Weights of a small GPT-style language model, trained from scratch on English Wikipedia: 5.9M parameters, 3595 steps.
Each number is 128 + 32 x the weight over its row's rms, rounded and kept within 0 to 255. Layers, rows and columns count from 0. The size above them is the row's rms in percent of the matrix's.

# layer 8 attention output, 256x128, rms 0.163, rows 93-255, columns 32-63
size [100 100 107  83 100  90 100 112 103  96 101  97  87 108  92  89  96 110  99 113 111 112  98  94 101 105 104 101  93  96 100 104 105  92 106  96 101 105 100  96 103 100  93 100 101  93 112  98  94  98  99  95  96  90 103 113 100  98 109 102  93 110 106  99  97 147 112  94  85 101  93  89 102  96 108  97  99  90 103 100  94 110  85 107  96 104 103 110 104  99  93  98 105 106 111  99  78 102  95  94  97 100 101 114  94  98  82  96  98 104  95  98  91  88  93  95  92  83 101 101  94 102 102  99 101  91 102  96 101  88 117  97 100 104  97  91  96 107  96  87  95  97 101 106 102 102 106  99  97  96 100 107  99 102  95 101  96 106  92  98  90  93 104]
[[119 116  87 136  60 118 143 163 149 172 146 126 135 130  69 137 138 139  99  82 148 113 147 138  98 120 144  73 138 155 205 181]
 [115 122 104 110 132  75  94 112 134  70 171 213 185 164  94 127  67 157 111  99 153 147  87  61  85 153 109 102 177 133 165 139]
 [142 139  84 114 151  87 167  66 199 125 111 159 115 188 139 144 142 131  74 165 116 105 125 206 208 129  61 131 143 149 142 160]
 [117 157 145  95  73  80 125 124 150 177  93 115 132 123 141 114 152 140 101 117 125  83 161 110 161 133 144 131 141  94  98 145]
 [ 99 148 164 150  35 104 135 110 130  87 124 117 133 126 160 144 113 142 108 149 183 169 135  86 123  81 167 126 132 110  95 146]
 [110 119 116 106 109 164 121  84 147  94 115 136 159 152  99 153 123 117 138 119 170 109 160 173 160 170 134 155 107 110 116 146]
 [195  90 199 138 141 109 167 126 151 133 145 117 105 146 104 100  90 148 127 146  54 154 132 171 149 154 135 116 123 121 146 112]
 [136 122 145  86  85 113 131 129 169 143 104 147 115 141 195 132 104 128  95 147 100 124 166 138 144 109 173 186  92 131  84 170]
 [ 37 122 125 116 132 128  98 113 200 119  92 140  84 109  95 136  97 130 122 104 121 139 160 127  90 128 167 134 112 202 189 134]
 [159  77 173 122 103 120 111  76 129 123 207 154 117 151  94 143  42  98 134 187  84 118 144  68  85  96 141 109  83 166  95 153]
 [134 123 155 121 161 118  89 174 160 166 128 146 106 143 181  48 119 133 116 161 150 141  81  94  85 122 137 123 144 155 115 116]
 [132 137 148  98 131 140 140  87 115 131 181  87 152 132 102 153 116 167  73 176 186 122 123 161 128 105 131 145 148 120 137 135]
 [149 193 172 158  95 140 208 117 141 159 169 100 177 127 170 106 164 175 150  79 121 145 109 134 106 100 143  86 106 128 128 133]
 [104 123 166 175 118 119 138 201 138 141 165 185 121 102 120 122 110 128 140 128 115 153 167  85 180 130  88 148 169  96 121 161]
 [ 85  94 170  84  97 101  84 125 128 186 164 127 129 140 178  92 178 116  81 172 110 137 124 150 136 150 104 125 135 103 134 112]
 [155  88 115 165 143  90 145 126 116 130 141 132 153  57 156  92 116 114  88  81 100  65 177  91  99 124 110 154  60 119 148 164]
 [155 170 119  65 146  96 113 126  91 155 113  30 164  99 144 145 190 112 174 153 108 161 140 133  97 141 176 140 170  85 131 119]
 [165 171  99 120  98  88 172 149 108 173  94 176 114 118 109  93 123 110  68 111 156 122  91 122  84 121 127 142 135 188 121  90]
 [ 84 106 160 150 132 147  96 131 108 119 157 149 124 139 148 102  91  70  68  88 119 132 108 120 112 135 126  95 175 127  88 120]
 [149  67 143 132 128 143  96  96 127  73 136 146  69 122 138 173 147 145 178 135 114  92 156 155 127  97 124 158  82 143 158  95]
 [104 150 112 170 154 121 116 147 126 138 134 100 185 118  68 104 119 140 105 115 100 100  99 133 178 108 116 152 122 121 134  76]
 [112 108  73 148 142 117 113 104  73  80 172 198 140 109 113 129 153 122 102 157 183 178 124 156 130 156 196 169  79 148 155 147]
 [125  94 117  88 169 121  94 118 158  96 128  57 105 153 142 130  78 107  93 162  73 158  84 112 108 140 152  91 185 124  72 170]
 [117 126 142 127  50 164  66 124 119 153  73 105 107  90 126 147 131 175  78 117 111  82 156 163  98 157 111 131 157 147 152 115]
 [135 193 112  83 148 113  88 175 126 124 121 114 188 154 182 186 161 151 121 200 153 163 133  77 138 118 115 145 128  79 120 125]
 [105 124  81  90 144 139 131 137 190 169  77 121  72 149 119 136 106  99  84 112 142 120 131  88 254  96 130 127 109 120 115  94]
 [168 110 172 132 145 112 116 134 103 126 180 155 110 145 160  93 132 152  81 117  89 102 154  38 192 167 151 101 134 112 115 119]
 [118 119 140 119 113  77 171 122 134  59 123 151 167 129 141 109  86 102  63 131 110 128 152 104 179 129  88 189 130 214  87 137]
 [148  87 117 138 178 167 169 134  68  99 161 172 101 172 113 164 101  95 120  74 115  78 111 160  97 136 100 108 100 120  66 131]
 [154  80 118 127 121 149  57 144 138  94 113 140 161 157 185 159 120 122 129 126 130 126  86  86  87 112 139 106 100  88 185  99]
 [158  55 132 133 126 139 181 123  94 181 105 125 154 162 123 136 152 175 118  99 141 124  95  99  99  97 139 102 198 156 151 119]
 [124 119  95  67  72 165 162 151  83 103  92 172 155 159 166  53 120 104 168 104 142 186 109 127 150 159 150 136 139 151 143 149]
 [132  97 137 167 173 150 125 109 113 123 182 115 137 159 140  91 110 122 146 135 144 111 177  97 140 112  98 190 122 171 143 106]
 [ 87 167 104  80  84  98 159 117 107 102 140 142 164  92 123 118 135 151 172 107 147 142 110 111 146 174 168 153 138  99 129 139]
 [122 132  92 135 151 128 114 144 168 135 123 104 157 155 114  77 120 139 160 100  84 108 139  94 119 144 161 196 176 125  77 135]
 [120 125 141 105 121 136 147 100  57 153 174 145  93 118 146 119 170 106  88 145 194 145 188 109 155 160 151 119 143 128 141 116]
 [ 82  91 100 136 190 134 117 103 133 107 111 113  22 140 176 185 130  46 147 110 149 146 156 119 140  90 142 129 147 106 144  84]
 [ 71 112 177 141 123 144 140 114 134 111 101  95 142 112 163 148  70  68  66 122 147  79 122 130 149 143 134 147 137 209 117 116]
 [ 98 136  97 151 103  97 119 106 163 129 126 186 118 139 152 126  97 136 107 170 108  60  94 105 102  49 116  81 150 131 117 106]
 [107  85 100  63 173 129  92  83 123 147 102 155  95 143  91 154  90 138  77 108  81 153 123 110 167 110  76  92 120 110  55  87]
 [125  59 101  87 172 177 111 109  71 107 161 213 163 153 112 130 135 126 147  89  76 129  80 164 164 129  90 114 123 124  77 103]
 [173 146 117  85 120  84 170 137 133 151 164 112 128  83 140 111 186 174 119 106 152  93 106 116  95 154 126 101  88 108 122 153]
 [174 107 106 109 125  84 168  99 109 120 180 115 116 167 103 145 153 159 122 123 133  66 153 156 136 136  51  92 149  96 163 110]
 [104 114  81 142 124 101 143  90 131 121 162  68 117 116 195 148  96 175 151 106 144  85 120  82 206 115 109 130 124  92 176 145]
 [138 124 158 106 156 103 114 147 116 166 133 105 122 102 164 116 105 144 131  87 169 149  95 178  38 103 148 118 162 150 123 110]
 [172  77 149  73 165 141 127 134 148 155 145 159 154 114 119 181  96 148 105 125  72 110 123 120 181  94 140  91 218 148  75 143]
 [ 96  75 106 140  95 142 141 169 155 131 158 147  93 133 160  95  97  94 141 116 110 161 199 153  79 155 105 150 148 156 142 192]
 [ 97 152 119 110 178 124 115 140  99 129  75 141 164  85 140 159 116 156  43 163 171 101 167 134 136 127 172 145 152 181  99 149]
 [156 177 170 115 150  86 179 111 130 107 109 142  83  92 128 122 137 121 128 176 130  94  64 136 187 109 178 132 117 125 116 123]
 [133  57 118 141 160 106 117  65 193 150  85 118 107 106 139 154 132  96 152 159 136 161 119 114 154 120 169 116 129 142 113 103]
 [133 136 154  87  83 185 137 148 127  63 119  61 147 171 162 120 168 185 119 149 162 158 141 111 146 123 116 110 102  88 129 120]
 [123 117 151 201  90 144 130 126 129 120 114 134 187 127 146 101 191  54  91 103 137  99 108 129 171 154 156 182 143 164 142 124]
 [ 96  62 114  96 118 118 133 162 152 104 175 139 161 114  85 157 181 147 134 143 143 119 106 126 120 115 111  75 104 156  85 122]
 [117  81 109  66  96 102 161 155 121 120 170  94 122 138 120 118  81 146  86 147 132 152 160  58 156 133 159 143 174 105 178 152]
 [137 137 169 165 111 149 162 103  62 110 178 123 109 142 145 145 120  86  98  67  56 131 167 144 204 160 153 184  93  58 175  93]
 [104  96 155  69 139 104  52  99  96 112 153 147 129 164 151 201 116  94  89 121 131  92 109 106 182  87 146  97 118  93 188 120]
 [101 144 146 105  97 157 191  85 131 149 119 126 150 131 124 136 100 181 113 153 155  84 160 146  86 197 159 142 125 157 160 126]
 [ 85  60  97 108 119 121 117 187 132 151 111 111  90  86 115 152 110 176 166 135 101 177  77  60 141 121 100  97 154 138 171 123]
 [129 118 155  99 176 124 160 144 129  82 101 158 117 159 109 152 139 137 151  97 167 122 109 181 152 180 143 181 135 152 124 108]
 [134 138 113 117 128 115 121 153 144  73  90 232 139 130 104 107 160  97  91  90  95 197 145 160  74 104 116 139 129  69 144 138]
 [129 121 167  80 115 153  93  61  76 143 154 168  79 115 104 200  34 153 148 139 147  98 136 126 133  78 144 175 148 134 166 106]
 [ 98 125 118 115 167 113 112  84 209 160 174  78  70 142 129 134 119 153 116 148 137 155 138 121 133 152 128 124 112 159 194  98]
 [ 89 173 148  74 138 115 132  90 189 147 137 115 152  82  66 194 116 136 130 122  98  73  84 110 159 126  96  59 129 106  88 123]
 [ 67  99 150 162 115 143  95 109 107 134 121  79 145 182  96 127 121 142 139 133 182 145 107 156 140 136 182 129 130 115  94 159]
 [115 176 122 116 147 191 121 112 144 100 150 117  76 106 145 136  77 187  88 102 167 135  56 176 111 120 122 100 149 147 129 114]
 [133 115 102 147 126 163  88 138 173 145 131 129 182 128 125 150  95 154 191 145 165  90 209 130 120  77 114 117 144  95 148 112]
 [ 87  78  99 144 137 120 137 162 128 164 141 150 129 117 153  80 114 146 115  72 126  83 115  76  93 161 135 143  94 183  56 185]
 [139 135 107 176 114 118  98 173 159 125 132 107  96 153 163 125 108 138  98 133 140 151 161 123 137 180  89 162 133 119 162 154]
 [165  87 146 165 132 103 185 111  61  73 114 140  87 164  93  89 156 140 189 142 119 107 133 151  91  96 120  99  92 109  89 116]
 [111 144 136  75  69 126 105 129 151 164 138 137 119 135 163 222 132 119 185 128  78 170 133  86 129 138 167 155  85  78 105 135]
 [ 83 181  91 131 126 107 184 155 175 114 110 153  88 104  96 142 128  76 151 147 147 121 187 163 129 147  89 107 122  56  81  80]
 [163 114 122 150 161 125 106 111 137 143 117 121 125 121 132 149 121 118 116 122 131 112 148 173 143 151 109 133 114  86 123  89]
 [142  97 122 150 118  86  29 105  66 101 220 118 137 134 112 159 169 165  92 120 103 173 135 113 131 106 120 135  77 138 102  95]
 [139 178 161 144  79 122  97 113 131 154 147 105  95 154 131 142 147  81 113 200  78 181  73 138 112 161 156 152 155 109 111 131]
 [133 127 169  99 129 149 118  91  62  58 139 143 135  73 139  88 138 119  90 150 126 130 157 134 140 153 146 115 111  85 110  63]
 [200 126 116 155  95 143 117 117 133 132 142 112 134 102 140 119 144 152 106 153 127 159 149 169 128 172 148 101 155 131 100  72]
 [156  79 202 123 101 117 115 121 106 100 146 124  65 151 144 165 182 144 180  73 115 146 138 150 121 109 169  77 137 152 164 136]
 [169 120 133  61 160  89 164 146 147  74 129 118  91 109 134  87  95  93  90 149 110  87 117 118 182  91 157 144  88 185 113 135]
 [134 140  95 133 145 113 121  93 124 115 114 170 168 119 181 136 134  77  75  86 128 112 107 113 153  72 134 120  81 148 105 110]
 [ 74 146  96 136  70 150 118 116 120 126 165 158 135  86 112 143  99  83 139 101 182  95  94 105 115 225  68 113  49 112 146 105]
 [116 120 146 151 146  87 173 103 149 159 159 142 144 164  96 131 163 171 103 104 127  67 121  79 156 133 140 151 134 151  99  74]
 [134 119 101 180 166  64  97 131 132 167 112 128 156 155 140  86 117 118 172  84  46  75  73 104 102 136 149 152 100 123 134 126]
 [176 132 130 169  98  89  70 165 118 137 165 118 166 116 116 138  79 165 154 165 108 125 143 118 158 128  99 161 119 118 159 150]
 [168 137 140  90 189 133 140 132 130 101 169  77 123 136 162 135 102 140 130 146 161 157  36 166 111 156 113 170 158 124 149 125]
 [ 90 129 157  96  88 134 191 117 139 147 153  94  60  86  71 156 197 111 158 118 110 185 156 132  71  95  94 105 121 173 151 124]
 [150 129 136 160 173  88 120 147 163 181 172 119 127 156 143 157 159 136 131 138 120 160 152  86  85 141  61 172  96 126 155 136]
 [109  82  79 143 134  93 138 124  91 161 111 122 131 125 175 177 110 155 152 139 100 116 108 121 179 122  82 141 113 132 147 143]
 [101  67 144 179 126 153 129 157  35 146 188 124 194 107 136 138 135 134  85 139 147 147  91 179 110 123  66 106 147 120 163 137]
 [110  87 122 165  86 202  76  79 161 154 118 144 118 157 189  66 115 157  91  94 160 100 109 100  83 159 100 141 171  99 197 137]
 [ 74 163 143 160 116 124 137 110 170 179 109 121 146 114 147 105 167 160 183 191 150  61 136 142  74  95 171 141 111 118 126  74]
 [148 158 149 175 100 108  99 167 114  84 128 122 105 183 158  69 129 164 128 186 143 118 115 151 140 166  84 151 139 152 131 160]
 [115 158  80  80 154 152 144 156 101 128 162  73 118 126 143 124 134 161 191  89  88  97 149 157  93  78 141 143  96 167 196 121]
 [169 112 129 111 116 141 173 153 147 126 119  55 160 162 113 113 166 161 148 164 160 139 124 129 145 105 165 155 130 121  89 136]
 [139 172 115 127 101 197 121 123 181 105 139 119 204  93 149 111  88 132 151 192 176 138 181 157 131 173 146 134 162 146 139 118]
 [165 113 109 126  97  84 133  78 192 128 125 109  96 167 145 112 127 102 100 138 140 139  87 135 134 183 142 102 112  96 106 151]
 [153 170 122 137  64 158 167  58 131 143 164 133 134 150 124  85 119 106 161 121 119 160 113 135 134 101 115 200 114 167 118 126]
 [127 152  65 114 103 144 114 123  60 170 104 153 111  95 122 119 113 105  75  87 131  89 153 186  77 142 122 134 163 136  54 141]
 [149 110 155 155  97 130 149 144 207 155 134 169 129 118  98  98 150 132  90 153  85 145  91 173 135 144 175 119  70 128 139 171]
 [115 123 117 110 170 134 100 128 133 135 177 181 194 148 151 100 123 147  75 119  70 163  63 115 145 139 136 167 111 122 163  91]
 [131 131  92 165 195 116 173 133 175 197 158 103  80 158 130 145 124  80 104 100 133 159 151  90 171 130 133 120 144 124 165 156]
 [ 96 144  99 126 103 180 135 114 160 105 163 106  93 152 139 121 155 142 158 104  97 128 106 136 154 147  78 169 122 155 128 135]
 [116 136 157 129  90 134 183 122 132 119 144 106 149 151 141 197 134 104 167 121 125 110 144 113 118 146 146 140  91  64 160 165]
 [ 87 140 128 142 142  66 144 110 125 107 157 159 125 133 142 136 143 146  79 150 122 114 114 128 100 166 135 104 145 143 173 129]
 [153  93 116 115  70 145 111 123 111 115  59 158  70 109  67 132 146  62 119 130 110  91 104 135 154 117  66 162 124 129  96 136]
 [119 124 136 169 201 168 159 114 130 156  63 106 140 150 109 183  78 122  83 123 128 179 137 155 141 154 150  93  67 172 149 125]
 [121 148  93 148  82  96 148 102 172 140 160 102 153 128 130 182 146  97 118 117 169 210 151 136 162 138  93 145 165 150  55 105]
 [108 150  88 130  51  72  83 118 103 146  97 165 215 189 138 181 114 137 155 144 102 134 123 134  79 116 120 137 191 131  95 133]
 [111 141 110  93 141 179 147 126 198 111  16 146  96 115  95 121 146 133 119  85 142 161 146 177 131 122 120 114 147 137  93 114]
 [170  51  83 127 106 115 118 174 113 191 135 150 142 139 111 146 141 164 122 142 101 153 138 158 117  93 158 137 168 139 103 151]
 [167  97 133 113  90 151 163 129 105 111  87 135 127 113 121 131 144 121 152  88 106 114 101 182 105  72 126 144 162 195  84  85]
 [163 150 133 118 151 179 171 126 115 132 119 147 119 154  92 146 163 184 151 180 201 103 133 107  94 128 109 141 161 132 152 134]
 [ 78 113 148 113 132 122 135 133 160 136 204 183 141 128 161 106 103 129 120 148 159  95  73  82 132 140 145  49 127 106 157  37]
 [ 94  92 114 129 141 139 162  82 102  78 128 134 127 103  98 117 153  77 113 161 176 158 166 160  89  94 134 143 132 135 142  95]
 [173 142  79 120 103  95 166 139  89 120 108 163 119 139 113 127 119  99 139 146  90  70 145 100  55 145  93 127 150 152 154 132]
 [190 137 170 125 109 139 106 144 134 129 129  78  80  85 110 144 147 155 105 114  71 140 133 138 126 124 135  55 168 116 172 149]
 [116 160 129 132 116  88 142 107 115 154 161 126  86 188 149  50 119 146 116 112  85  77 115 111 137  73 175 128 114 122 180 101]
 [141 120 167 122 111 144 119 134 149 114 158 152 133 152 147  89 113 132  95 147 166 121  99 131  89 101 123 144 148  88 119 127]
 [151  62  45 187 141 147 153 162 114 139 138 144 155 165  91 147 140 146 138 105 167  94  88 150 141 173  89  61 120 153  68 203]
 [144 139 167 128 156 127 176 115 109 119 118  89  42 106 122 164 163 138 186 153 165  85 127 174 110 123 129 115  73 173 113  91]
 [172 111  73 156  67 127 153  79  89 113 107 118 163 122  96  96 150 142 111 111 168 150 159 117  90  80  96 124  61 136 157 128]
 [ 99 143 125 141 146 166 127 118  88  88 157 135 158 133 123 108 146 143 106 154 109 121 154 126  85 144 146 111 121 156 122 113]
 [104 130 174 170 159  91 157 149 130  88 177  91 116 128 152 115 140 136 152  86  94 101 102 145 122  70 142  44 123 125 136 174]
 [148 156 155 142 123 117 159 122 123 141 131 206 151  85 158  83  61 102 171 143 148 104 122 119 130 115 164 106 108 128 139 154]
 [132 159 170 148 154 168 176 101  88 126 158 132 159 102 139 170 115 139  75  95 143 120  65 165 103 114 131 143 113 130  75 131]
 [152 111 165  94 123  87 182 156 150  86  85 136 131  93 151 146 103 126 156 151 150 134 109 202 169 135 123 100 112  90 108 194]
 [ 96 146 175 115 137 132 128 113 111 177 124 149  95 111 112 112 157  91 138  68 188 183 138 145 146 110  85 153 133 138 108  92]
 [106 147 128 114  90 129 119 129 104 138 102 172 120 110 124 110 111  82 124 162 137 103 160 175 137 128 134 105 147 140 128 125]
 [136 180  95 113 165 137 175 108 127  85 122  86 140 111 151  86 130 139  68 151 114 154 151 109 123 102  80 101  64 205 117 120]
 [144 103 104 101 117 154 144 112 155  88 139 114  75 123 127  93  78 100 129  86 120 121  79 150 147  96 122 122 137  93 115 207]
 [130 113 135 150 130 110 110 124 124 154  58  76  65 132 137 155 151 133  73 147 155 207  95 127 153  86 115 140 144 135 132 144]
 [166 121  89 159 101  72 149 155 161  99 148  91  73  64 177 113 143 174  91 110  89 109 139 151 158 177  81 159  93 103 137 115]
 [165 126 141 131  99 136 119 142 155  98 143 104 126 125  98 123 186 138 118 168 111 101 128 102 144  82 118 120 121 138  83 125]
 [107 138 110 118 131 107 140  80 142 118  63 121 110 113 118 105 114 131 126 174 109  61 142 101 155 110 111  88  61 150 154 147]
 [202  74 109 170 129 135 108 117 119  98  90 146  96 174 114 170 102 143 112 130 145 122 135 109  89 100 122 117 137  79 120 135]
 [ 61 108  73 110 194  39 140 176 111  90 124 133 150 181 129 138  84 170 144 123 107 114 147 188 107 135 105 131 136 123 129 128]
 [114  99 178 172 124 122 162  95 183  85 107 120 178 107 139 134  85 113 109 142 106 141 138 149 118 164  82 172 177 158  97  91]
 [127 148 141 111 146 116 157 120 110 115  97 160  95 175 128 140  97 130 208 132 118 133  79 111 126 205 128  69 118 160 110  93]
 [154 107 142  74 143 140 153 117  60 125  81 149 139 138 115 183  66 185 120 149  99 176 117 147 148 135 159 125 132 139 133 133]
 [165  96 168 136 142  69 135  75 162 136 172 124  99 138 109 154 147 164 143 113 109 162 126 187  84 110 157  88 147 117 196 163]
 [121 152 140 138 125 107 132  85 131 114  94 159 170 158  95 116 108 154 133 169  24  78 120  99  59 205  96 163 141 109  56 113]
 [159  73 138 110 150 129 150 104 121 111 131 166 121 153 108 132 139 163 183  99 116 104  91 118 101 114 160 100 138 106 130  95]
 [148 144  89 125 115  87  88 138 126 102 173 140 152 118 140  97 131 155 202 140 148  53 151  90 158 109 120 136 143 139 177 152]
 [100 133 110 128 153 118 120 147 142 159 116 107 137 158 165  81 116 122 131 150  68 143 105 175 128 108 114  80 139 139 127 131]
 [ 96 100 176  83 139 135 112 135 148 112  85 145 117 127 127 174 158  45 148 129 124 141 126 126  95 151  90 170  95  50 135 171]
 [155  86 114 124 147 200  89  76 117 129  66 109 141 101 122 157 195 150 128 164 165  58  90 168 148 162 164 102 104 122 117 156]
 [146  58 113 112 127 179  77 141 138 156 154 133 115 131  91 135 124 161 137 154 168 114 139 100 114 157 172 108 133 104 101  47]
 [ 50 126 134 141 153 127 141 138 126 131 158 142 128 144 109 146 177 202 128 145 143 100 171 111 154 150 162  99 149 143  64  91]
 [157  80 114 101 124 117 145 132 125 115 129 124 207 105 149 144 129  73  89 169  80  70  95 127 179 147 133 105 213 135  98  91]
 [ 99  94 147 129 122 165  77 127 151  83 156 136  83 164 133 125 143 100  87 163 156 141  94  63 153 162 159 138  81 143 119 122]
 [130 131 130  62 118 137 110 138 102 124 144  97  90 101  86 175 153 137  91 168 119 169  96  84 144  60  94 112 164 117 152  94]
 [127 125 109 115 107 110 122 146 158 168 131 150 125  91 154  95 162 140 147 139 125 189 125 162 173 137 173 112  85 141 113 126]
 [174 147 137  67  36 126 160  94 117 142 177 118 175 125  81 136 132 138 144 182 148 156 117 152 138 132 186 145 100 159 122  82]
 [105 116 138 135 109  94  72 127  93 101 110  95 140  96 128 122 115  92 110 110 167 161 165 107 199 138 134 124 171 205 143 147]
 [117 119 183 132 117 174  55  97  82 176 142 119 119 166 147 100 145 136 128 183 147  83  68 185 154 134 123 138 126 117 188 123]
 [125 106 116 145 118 127 121 105 210 176 100  89  88  93  50 131 108  69 102 107  83 163  92 149 149  85 157 152 118 115  89 177]
 [132 129 106  87 109 120 110 101 131 149 113 151  99 143 199 127 123 133 155 149 127 105 169 136 107 114 142 165 176 136 164 140]
 [127 135 156 133 149 130 177 171 105 142 102 139 125 154 135  71 158 132 131  64 138 136 116 121 213 177 123  82 116 117 104 100]
 [139 142 150 177 110 121  68 146 163 130 143 140 160 118 131 113 122 186 203  93 111 117 169  51 166 121 155  51 143 159  88 138]
 [138 127 175  97 105  92 108 146 134  76 101 149 130 125 187 125 165  98 145 153  93  79  88 100 137 108 112 140 150 151 130 130]
 [132 169 129 115 174 134 158  83 120 118  77 134 130  98 112 120 154 166 106 143  93 161  53 127 158 107 167  95 114 139 131 161]
 [124  93 155 174 104 153  94 128 143 130  77 147  69  85 115 131  69 120  94 101 126 105 160 105 169 136 136 139  98 188 114 163]
 [110 196 166 155 120 120 185  88 112 130 181 133 122  71 135 153 147 100 130  80  99 123 107 117 111  69  92 125 141 140 151 145]
 [130 120 134 190 139 138 129 206  99 159 167 122  86 109 127 129 128 150 121 164 153  77 139 112 128 135 186  94 162 141 156 111]]